config.yaml
hidden_size: 320
hidden_act: "gelu"
norm: "layernorm"
qk_norm: false
tie_word_embeddings: true
init_std_o: 0.0145
init_std_up: 0.0368
init_out_by_depth: true
max_grad_norm: 2.0
decay_shape: "linear"
train_tokens: 182100000
Each number is 128 + 24 x the weight over its row's rms, rounded and kept within 0 to 255. Layers, rows and columns count from 0. Numbers have three digits each. The size before them is the row's rms in percent of the matrix's.

# layer 5 attention query, 128x320, rms 0.0787, rows 113-127, columns 192-255
105:168107142078143149115111088136131144119127124116146134119114062110163136104110112138083188098095060084088118090129137126100104147119147106146136130080136140149157158135113130176091093097168148
108:152111155168161105130129151090092171118127108104127167097127123136103112155108094148108186157148097130120124139098155109150136139125090147175087120150113138118175085104139124140130117111148112
107:156140139107132132123130145127102085099149098121130153159121148127120123099123152132136123116160107136111130099159093136104104149153119156157149097141102136138163120173131142091133099137112110
108:102134155126123099133111145134154135145119091113143205100136132157121146108094092094118125157124121126082135137153093139154144163136104138111145119138074129105122107107136144097128135164122142
111:123081137143150154131141149127124134106151107123141123153185152115140191096154142138134133071156097136126118147128139124095134115131148150113136136180099112071131126100096115130124148125125113
108:169104125093096132098160155185125107141136146112157112145143160127137115125121113128102148098134108155140096125133126143154114135129132110149096129145156149126174115171104094120155083103120108
110:096154149146144128165097152120122132095126117114106088139116157090120125098115150115168138130127107125137129134090122110106153122070117130105125141136095110142133139115134084140095119126082112
106:157117147122127152160070150105124153143093127102118128160152093145139127083110149139118106121129159158127139149107124137143110109133110195133140151117166085135091132148129156120126127147093144
107:124114161113123173107117104118175090153126115143113098112158126107118103127126118111129155130112126123152157152109102174143092152176079136157168099109097119102122126157118097131130119137090112
117:130104116109093149176132150148131082135135076070136098109133115129113109125154138095110134126113166134158155145191080139104150127141141147066101121130139141078139128156125132112131146133116104
105:139178130136125146100127119168124119143126110150097139180108157122175110170109123121109111094122093113127104186171128138107171113136171110165117126087071126131123100109116144112150121095115127
114:128131167108115098101137140090126094137111120141146144120192102152147097120147124116118131128133119116117120118113123146117144105090132113174138128163128118100085131111145130076126129098097105
103:117113121115150093153113101163122103162106158143125173141125105143121134110086121118116101120111125130113168127111097106147128120096117126144126149131100157140153119118144181179114132139088180
105:149135149166112136069103142154141140091089148155121092141094130138135126130114103114134145116119137112106116118133165089105118134133105121151142140174105175123137140102108125174115115168130128
112:137112119095148098106135132146103181140164147156154173122122133112071123132106158088144097142150112161082144079174127084159149136120141136135131115105144093123137159139131071155110107152135126
# layer 5 attention key, 128x320, rms 0.08, rows 113-127, columns 192-255
107:129115159145133118131147117130153097105109114093130115114134100147118098117153146154130106094150076147103129096134093135154139105090152102168137132153124111162143103127124091128129108091155129
110:132101152161172112143133115112115135094093133128149086120144152119138099130138115105093206147146130141136161128139161163121091143111108147132142116137127136085136091127131140139083135142175112
111:110118099142130115122137159110122091127165140131154197177155149180079134123099143118139108131167100093086123138151115127111106157164103153122139173183141131113095144135121115153150152159097107
105:149151107115118071119112125132142125156117117158101116154117150122121149143126083104132096135128137105106126110138099122165124175113120158130117109168106141110112139120128146110152148154082113
108:125084115118153152122125126133143145098115162125131163134104104127102156098121150121126159115144149106139111145114137132091096118142140161094136119161156090126113119091116116113127117150097130
106:130099142129147098115147119175137181163133132098103113153136146126083133104089154157133169133152133143125099103166148133130074153154153128094113130109107119128145132164114129136177115170127150
123:102122117147121148165112104179104144075122128121126087143075086122151117135113161130149111110125117123164107143119163154141110100087103142132160153147143102168151130157149158123096149174136077
108:106140169129143109163102130126142169137124130121115125122131132133121116137135138145113129126136175117107154130124147096095122087134113173134137110099130088152158126105106142101132113155114097
099:157154142141096136117093148126148147139126117112138077104121124114122081096140143099161126113132087102140155129156121148151141138149102145145134139156118137157180108147087126175130122124095111
115:102123128109097127151138095096165082139111103081149125115135145147155158122135133148094102151136181122124111135147122140090150088167138164101124156141117097133120147158094176083161141105112086
107:101150130126125183043132151152106100152158139131112120114145129149148120124139147112167111149134106129123140148107113171108125095089115106169114121112108116135135100098160163096164101106123125
112:113106147151142104140137125119123145116121104180123104119161173103160113158085103108107142141128130109132113160133131158111129113141100145123189114106131123096104122145151117092110136099099129
110:111100136159131093112121092142080120092099136126132141108119132142103144077120124125182096110141161112079155122154104092127142137107091096146154121094168170090141122103127163138099113173132126
104:143125127146119156123105122111125150147141097160107140125084157138165113085131089161127116155103077097151098082159140100115127098145138101175127156127086079152120134090127117161117130132089131
109:132116103067145131155115094153108139108105148144186120089140127150108168173132161153103129140125078120123141149124174110136106149109110170171117102062151108174147154094125128136151121145141138
# layer 5 attention value, 128x320, rms 0.0796, rows 64-70, columns 192-255
093:106133123119108138128109123145135108107154128128117105100095097182115086149101126131143123133097160085138131122133104128159094129163149129113140136123101154138153140101108152183115126097135130
096:147098117086122156118181104091120141135140159107152132190131105097122143137147122142083138110168136099169115127151148108092139140129119155156137107148133126179109135113135120126152117176143145
092:189122160121114138123133142076176110122126133113143105151163124118118132123163118132147101118165088145137119120104106135139088116127151149133133139154117149152129144140127114144114109133129148
104:096153084166136107143083089100162051158132171155149128164164121087153175114148110162127104119149091161149104103116111106124084129146158158068106162102131111128116106129131129120126094174104098
096:116165138111132163152131162134104135121120111175104153124143178131134116183138101090158094108140111114112140114130128079152159122141144086099114118136093125194164138152132137122176127137159149
098:140078123150144166118149069166144086184147100145156126124128175118101143142122126135105129125109111124137106107103107107142183142131097116145121127144099117100116115114118164113126118157146083
101:091116153158083121117129118113110115118105119141117120155133142090117099120136122190154137157079113139133137144154135120104095123156143129124108146118164110121155156111153120142102132153159138
# layer 5 attention output (transposed), 128x320, rms 0.162, rows 64-69, columns 192-255
096:121150133153157141088130146143126112147101100109177132137122134124137148141116155102138138149119118158044144132146128118140147157134141076152151101141138161134144110139092140133153129173100098
095:143144136130126156106114098161120126117120078142070133109080124143099115130166127085119118140113123126144154131154135147162121121146130103150129124163110133124098121100107099121122134089114103
092:018129107126157097126116092147102149111140127134131125137103082149123135136091193091106158139146100189108134123116131099111149139115122081109145129122120112108110147132147102145138140128132154
103:158115117143130137147135122100092179125133082126128084125139149129121131155152127099157112136096174101177156137109138172149117127152093082153142105176141125142144150093120146099122152116141174
093:111141090165145140099128139117121141171134088119122130113106158108066145112144142145110139139165109138138114137118141176115118141119137112141117109120173159112120104112100113125126177111117140
100:090175147139154118165069159146136174076149086130103110105144129101152110117109114160153112105168124104138111159160190112127082102101146159110109134119151139123108174122133079166147107122119137